config = dict(
    num_hidden_layers=15,
    hidden_size=384,
    num_attention_heads=6,
    num_key_value_heads=2,
    head_dim=64,
    intermediate_size=1536,
    vocab_size=8192,
    hidden_act='squared_relu',
    norm='rmsnorm',
    norm_place='pre',
    norm_eps=1e-06,
    positions='rope',
    rope_theta=77200.0,
    rope_fraction=0.5,
    qk_norm=True,
    attn_scale=0.214,
    bias='none',
    tie_word_embeddings=False,
    parallel_block=False,
    extras=['some layers without attention', 'local attention windows', 'shifted keys', 'gated attention', 'value embeddings', 'hashed n-gram embeddings', 'a smear gate', 'an embedding shortcut', 'learned residual scales', 'skips across layers', 'capped logits'],
    init='uniform',
    init_std_qkv=0.0194,
    init_std_o=0.0194,
    init_std_up=0.0194,
    init_std_down=0.00971,
    optimizer='muon',
    learning_rate=0.0139,
    beta1=0.95,
    weight_decay=0.018,
    lr_head=0.00641,
    max_grad_norm=1.0,
    warmup_steps=0,
    schedule='wsd',
    decay_fraction=0.836,
    decay_shape='linear',
    final_lr_fraction=0.0,
    batch_tokens=[65536, 131072, 262144],
    max_seq_len=256,
    doc_mask=True,
    train_tokens=679000000,
    max_steps=5492,
    dataset='wikipedia_en',
)
Each number is 128 + 32 x the weight over its row's rms, rounded and kept within 0 to 255. Layers, rows and columns count from 0. Numbers have three digits each. The size before them is the row's rms in percent of the matrix's.

# layer 11 MLP up, 1536x384, rms 0.168, rows 1289-1322, columns 288-383
103:159113188148101178087133130139110092176105143115171097152205097139131100042161085147074187123093069124184164080117134132130133095140110135143200139142081133143189080095140150153146114102157126104127130128156121113150150118202131133136234143164128153156162099081158150122073106147081155165
112:165148110152117143125124101129138106082118152091117090106068078193159130143158143116109092191118165136160158120133162149112112148139077107127135106172081142150170118167123122110137149130161077210143103140079129136082111167144081136123098102152167190087122147186099140130122133071085132069
059:071119127103109132157170137101160087137097079144096151124153044125107116178075185115116170165136082088111161114199127096112196149116095078138124098098107107181088122099090131100166103099109148096109171137123163148147066082123136172165114160112147159183067158149109134119082135125149132095
100:147080103151086126081065135137143104078161158099098082119084127143107128126126078056107117176131099125114167105078110084052130097154124138096101123164050189130143081162088160166110130103157168166133098180147138118079147111125138126153124170120083131150150179120084187147194028152079138166
075:141117095130172095111142117145123148121133125143108111148155110076132123207129129149134213117133163127170134127129158144156148154126104128184079145151101152091137086143166104167182143122096118144157146090195139142225123109086103138155126130164083144110082139113098060126171121134168170126
102:083130086112103173164120099116100110147167214082126133124121115092154169061180081132130151174130163111139144151140149193099101029152137107142146145149122143181097181165097079151058148115152153090203164150185096060153123129135181123175151114113092152142131116082161212150137101138151094121
109:075152084120128130128081153160149082149151105133133160077156120146118131130160167086112092070097166074149123116133105091210123161069071110138124163130135163123110088132175142150102095145126184123168165123137160188142132129154086111097106139147108107133118180105177136109179163150128182122
101:147156124179131091129175144135097040148125128118066125147097138172136110128100183086118108069144071145094101066140133129075156127128128096127111114144153124155105079175127126083157138148192171075094104134090142154116070082089158083123151090090138154182174039101202157154132205111147043140
096:156136101098101147154149145175141190165124112076160085151124128131204086165126155161107129124138135142122147118168098138112107159072147143132063129097183137083114130074168137097129126171148148091127117099216164120044105143161127053108041119131081122185130100155190219104145135150099151110
102:151135076112140107142131145112140166155120138110161064174101134142161190108214155134070108106184144133107138141130111111056087065097154175112089119132115112134128075201088172138154106132170051113199156180120032155144125129070174157153143127159125124144148105177173118087108142063144100187
085:129135077150161144124177169136138119155108119142171100141132131096117121157141121133085125083149072100153110146141137142142112094200170114185144092074128141105087149142147154092127105114171099106151169105131194190152091143178159105113137099128112131152160052158129136119162140160107127083
102:094162164107105134113118132155062142092158154143096168181140126129081072152127134112141114176123104184137119161097117117154136113147103153139111108125122156109126117167084156076086108171115100108159115143151171126145147096130122152154085101142134030120046136166072142109152112182050125119
111:097121091119067098105133121153128113175185149113145134090090172012109063188148171106067137086132113114159193152136122122108087109117147132164121167060099116128155194131139119124160144144142087108197131111174172097152150119196143110126144130106112129111149130132118161170062096128113110113
087:107124110120148154133156144157109159145079117140136086128129136121079132159161128126192134121108085182161165144150159077110128138166138145144120175129138057154085108079114078137195116197118152146151147170137186070167112096124088095124133164173120171047100154152175127089157109065141102124
108:149100129155151118137109102194100131143207099110131121122070097130108150121098094102184108124105165157131115075152151146147156110110151126146138161114150114059188093135080138093078110170116115081110111090152127117104177131156166101107084108089104081158138201144107152105166066157171117145
080:189087077097155173124105136129130123142155105188117119134086122066118157174150116158031181123079064138120074100145122097090117130082081152106124168088153153172133135137151069128073097149155138106155114170148125126110141137114096149133165101062078172124120214148117108111137142088159142094
105:099152106151185102129127098167103152128127110139134072097172144123172112085120089088148080210154107149189132213147044079124157138197117202176115115127130154109156135067141103140132152124124107094066121126152105116104145107149070157152140108137106138105125141130077102101148126143126165108
102:103156069100143134148105148090161128203077139153170208110156185130095159129147070160135123166053131152140103121175138107127200112157109160120130091126144081132141071212119129156130164096111071171160136143155155102137161136100194111083131084129149166122161110080125108133169055122130133137
022:124095175128133206156149140110142103136088109085133150101111125130133142074133134108135128096129134177107083110108071096154076116155114093229198138114123093149184095192133159109139129166145129134120115077107139126160150140109163135132135144140211138121179095173183101116124164153058201141
135:182132128160114064156083076094145114134131129096137138125092084215082138182076092153138129151115143137108158098122153143136128138095100094095156160159153109158145156105092122123121144098134114153170140151126143158215156142136150058110177137120165151103117078140156168129159075123121163116
112:157093123141148156072117116171099142121136126083151119157144127131122178141147101129155080134134136212179152133147088052129176193158146182176077157143150118122089125141134151102150156129054114196095112075057108168129126145090087099117119210163198122184177051118153100109149103135166149137
137:061163168103215112108176206156161181147120178128167116147157150146120100046068126111148110125082122171122082165167116155072101161152174107117138129118106169093133130127138099127128160152100144131139188133112066155107138130133115132174178227139075099163151153116129126098117084169108087146
080:105129084104099139125162183139117154116116132117143131146176147090160122095086177145123130137124117126119095067190111123085156107158116112107066119208122106128104129138146103143151153089143135120112156139121114108179120111139149135143099112141119206143107110151111114149126088119105151061
130:118173171121205144126174095148129145138124147129108142083102132174130156075110147091050149099137138188136143156046155118120132124115133111096081130117132104125137108108100115136081123162094109138089141090131156191160142112125155079137143148154178200131130113130120207103032121068040103149
099:177132155133160117201151116094112149117168154089142163141147165143202174068196078203124100130106128130058161136125077112138151100114138164141123106121181126109112114160127138136121113101067141076122107138144078135104151123121044133129120139110137128130167207193125090158063084116130097173
045:129148125094101080113204173100095130132163142125121153158169139139139089105140109168172153124138116143122120145144187070145093107120113133126136102122165183116108058149095185142174145115164110157123083122118163147129096125087099131124106123103087111066105104107186169143146081102137094124
109:105143131101128135115123148163147116132173133146082105130111125167082133162115116074119130143133184133205099124154151034129159097069157125170058169125167135128134131147172141128128081146138124098119151159129103180118103107130131095128198077178141121136123205135165102146113156142120097156
112:094125065105155108135154107070099140105106149141159115062168115128088065164107165115069087097112085140150128123107114126118143093105048103126132137136158085166068142117132195152187067132095084085135095144094198136094182125167121168143083122172099126089129144111071078124094092150090091163
107:081089141193116196122095171124238127119102082063073173179132089159103149098123197088079139100086095150082130125131052149127142167071154123121166100133165129102116134156139078109184161111150123115142097114124106092072088107112103099112103167101115157150158098118109161085112101153129138117
117:115127157113135139108189137099153144099108119136114096101128168103127097137159182087075167107093119167081131128125144157106135056137177164167103161114103131167115118140094139122121097094148189156177068135171121072094117117137157146138097129132097078119059091147146140134174065102137111101
115:072142098149124168141123156103158132049162140184119079123135036118127113109083101121119154141085105095131104087174116089133139153119058109101072100135071164124131187064116147117118151187131163124127172081143100139158127087116116157113127090104147085113093160091132151137085088066087110157
111:162122133134093142115161112123115084093144142223109104131128119124124103080149138123142147128089186136129056140155092123198130142035096170173071138163133128090170139167153167132119134110090074099146148176096109050138119152139141158134149164104171127104135140148128141159129085161087160077
104:106131113146092222130133157214151141076144082120124181138150066144153195113141133134155136107078093117117139130068101109134096091141130183186188096126130125130170086078106103084092100139156078106166191131144078114126134120117096142121143154130099119115133138212122129113160053140106122159
028:064096152118121133064074116111134054097108131116174149161125129137169081206163086102169151106150138083114116140131115164118101157138073166137116196124130089142174145096156065154123095199205116158152032075134157108091132145115132124092118164104158119125140120162097115077120163141157180131
# layer 11 MLP down (transposed), 1536x384, rms 0.0413, rows 1289-1322, columns 288-383
106:099099161169133131117091069093042108127114147126092118131158137111145105117160101142080111142128150114225158094204109119164129087089124093129179183166148185155150154131125139180148107182107123087109142145176141110125143174166219145139173092149165173147144111140142135172130144123106130161
111:097190114129144117192142099089126141148218163146142172091100133085108121109105104087127161146139116118099074142108104085142134134161127108100162024120103181082103124085114165160163145143190116162180128133206149136086078112094115099101161072209124161106129117117150097170128137167098118127
062:066081147126116097168136130116112084093147115091152117163114118138128161162153137123097099188147141081169139128138191118110160158147095110113130107158163067150136068168118133091184078146128089152128171130124127071138116127145116105107160085122100133095146177153162095161163128087145147148
117:140143120125197123184146147102167088151100134181136154201142131071185119131082116166152112110134113168110138108125161197113129168053104120144123229131113171133158148115137119142133155136187116173169049143192125149136137126122197179130123137109122103122120131079056112126109116144114218092
071:104100119159199153154097116129156184184137186164140116112101078117120122168149123113104145133205093114119135202132153113155102142118151151168111125127094124119115116130124099107104175157114102114111162103143198110154118127095168146142078116126126159148126131064147059161176120151195143136
103:158132105128207115133150110112080070067118117100054129152109164166125140073123085190151161195104186148144118115176153154102078142085114128158158172080061104113118101122164145146093104146142133116131099181140140107112118108161161147095151182140133116145172130152094111153119179131119095144
111:118117158089159158131132098179144154078149131145153171143093173130186153105200139105105154115115127100154131148180136149135121066141108160077119180123096101081134093153140103108201183110076113151098144143142104136061115098104094097157159106146118060162085109149123138148132087160093124195
111:134147128170145114114169152232153083125108130163094111136134193125144105116106097075132121094172094097148132143177117075134193161126112093130131119154208118108090110090130185159105048104113069137174130163171054120170120174144113132170182148152119133161165127197122136113194100154135088176
093:137134141093126108123135131151147100130095124168149132198134122136107117096094110121118141142124123127163136122144140118112112122152088083102158093140134115120106134121109182126072128131100101138123133155117077138086138160141145149126121161193134158104140170130189130157191139114116112167
107:176119152142153097093107155138120125154074188077071069137125127106124161107134105116116080172131121154125139139143097138123118108091152161144144110116147069109166164168125189118195201136144113165151090083114141131083164154099105119201119089110154150124156088050120127124129168168112180078
079:127138115187125092222132161179128110172175167073140094141195048158207174109134099099085076127092100117096109153120136140107114115157111117139144111123069102085190145155147111124087140169111085104134141075066142118144109119139116096101086089127179175132182146101095187104139161114137079131
102:201169180077073171125119070102136077145088128149146196181108095088076115133066147128106114111096105159096149142126155126110145099133113088069093098114096096127131147124086169087136113167119133148143095044113125110105138125154132183138150064052117142112058141158168143094153154156166098144
118:124113078161197079141098116132127099181129133137129150093167172143151122129119084207182085140154128133102112082112108100069131106159080106147138094136182146143129153157148105135121121089172086124133142095069201103162119104187120128118136114055114057133146082117122121122184116126131174134
084:175143137166096164107114154140134118115150189130116117145104102184131145150103081104126095118144072139138154129114106129202128178120073152131178164098123089107136139166091114156151099141145169132175120117171131113174120111178194135126141182090138168056134128147158060106151134138114114139
116:106141198138129134148094153140163170159144062118122072128173134117165097060119129085179177118112126098177121126164103161112102132176164109194102104057105134174169129142101122067143129135088116134141121142142079098092131126160125076156106169157182162145174122158178146076135114113135118073
077:104062120079170157182104101145114128114036167074139121089102115168167106152118125112146050136092126094170027183137127150117070112166127079144119076185091116100116171119090141173148120107201144132116133190124184172131123127111093110142129149141069157109144175161106116113095102135208167159
105:102157137135114191095132108094098110147109196183104116140146152150108109128187171116104129158158095072194134116153122139125144169163174156144142204110130123091148123095124064164163143191128058035140107119169096119111121119144122110159136107140135133098162090134192068056144099149156175099
097:100109096119123060090133091052197153146129154091169109168146126106097118119057128114160153146104084213134175175129106166137111120108123147104109041120112097142111125148152116120133119153109170147178137105118090130173169105106111143134108100111104144151110152142127135125118137098217094091
021:112134196113180131087122182131106153130093093017109161108070175158087072085127140149125137100119115151141109066093146114138111153102146155173213160155114081098170079108109149129141108142102100112160092138102162111155142111188180128080093129136172120101140102127159093107124170138115148119
134:148120129123152129128179104169169149072123113098169181182084118150139151133018106135138099156118139100175204101047109132118122115181152140168207160157096081060135176123111105160158142134136143179168162079062187141104149126165129087146163133164109142103171162104094150148123081155153151119
106:107078150135115161146072197129096105128114179147147099138113163149156136073045143109143141122136169167202091143093124155150127134183150090163109072148102123102108156149113076099135174150097154083159174103155081070106142091126126121146124100113115095166169100068132101161096137149169193131
117:175162126136127148119123183126157195125041106135116190105198107100140130165144101107159119148080171156096117118096140089156142181183149148153185099204095103121167112115066120108170135136166150131190168177109118115093195081074141147161146137083088153109058136136114125123106153150188101086
076:125119120140115090162153132144215125118123116138144107125092140128135112099104167164139063121092129101106122176131141019111133098117074108104154047221134136127160152104112129091117165096102090132109129080123113136125117180137101118142150121095152141158140144209091081111187157142201140106
114:095080109080114088124152135106121176135094112032132175106087088069106140134133129122094137147171139116151165052170172106103116124175126073104137105145052087184197098049117158163130113135095170137141101101146144059127147128174087127184078134163109147133111162114156126117122097104131134104
100:066143127119125138113173173109151066155149111143132170170112087145099095104143149151100130174157141134131135115201074182154146183146108061131100041093187114141069140158205141064108114141128126107070141090181145164133118059161149125140107181108167128116162072170104160129117169159110170119
042:146134121094142136089106173154096158104132162131144157145175132096160135110085100131152137118156135091141089109082141151165133090142093072117164072169143077149094132144138141152075120128196162155157134074132125137110042172100240162129139163108142156076175079148108131148122125152162163131
108:121092074125145156155131117133187144174163114097126170139146171109108119144155066138183109134096083112085151149155048127099139108086142115114065098126168153142100144139132115186081110128189142156198158215103118106138132067149146102120098126088151091167100161079129150081135103148169138185
110:140134135072181132113074136072129079148093079142143090149139155098156071174073208124129111070087134136086159103132157088149179141126079120115090128125123136116063135135079171132176094074102172078155117134115140087129104104176138111101143088123065157137149131154117146099123098126085095120
109:146092086154160182157150117154128144124114159052123166117143149095099110129088167119137119142121136120112144096126116126150105146109165124145136108137081092184104067126114119103135109128134139067111115123157091071106160092059080178110188129125125116084125167105131134121120111138166110133
107:079059094159143085153101114108161126146151142112109113086122101150092133145138163146106167135084171177119182167125162089085202078130132108160092114133103146131064128118142097089130130075139125129119142027102112085081091167108155121094144111130120174093131128132150080127197139145099101140
113:145115139135094161115101133107176113112158136142117087103151109153104060114074106122132111122071090095140134152173105120114160158152153111149087165096063153087171049115151082069120212186142172133163075096080076045178160122103165097148138111157109057139128107115098072099165115097068100157
110:178116143144104081112099161131090105134137113166139113140179097113137129154100153129210152139141089133131093130121127076122136130089158159161151238114123118096117082144056161139161115102113103101073167108170179168098073106162163155095158156141153123066136075149094154103159149124150105123
111:063116085119158189125158190168131064152147143152074119107130106216094116167100146110155114114055159139164168145126173115166109107171107147141118167099063146113165105144049114107090125197173156110096184165119120148123158093110117157110091112067141133131082120132168121124198081147172159151
027:081080161136081105151095141112148156141104143144099102106096137160178157070117126130113165115182132113168191144132131197152154096144096134115100085094136111178106120190168098128170134221136123151106128129141144079106159138157134127126098078119105127129123044130181080121111102125134188149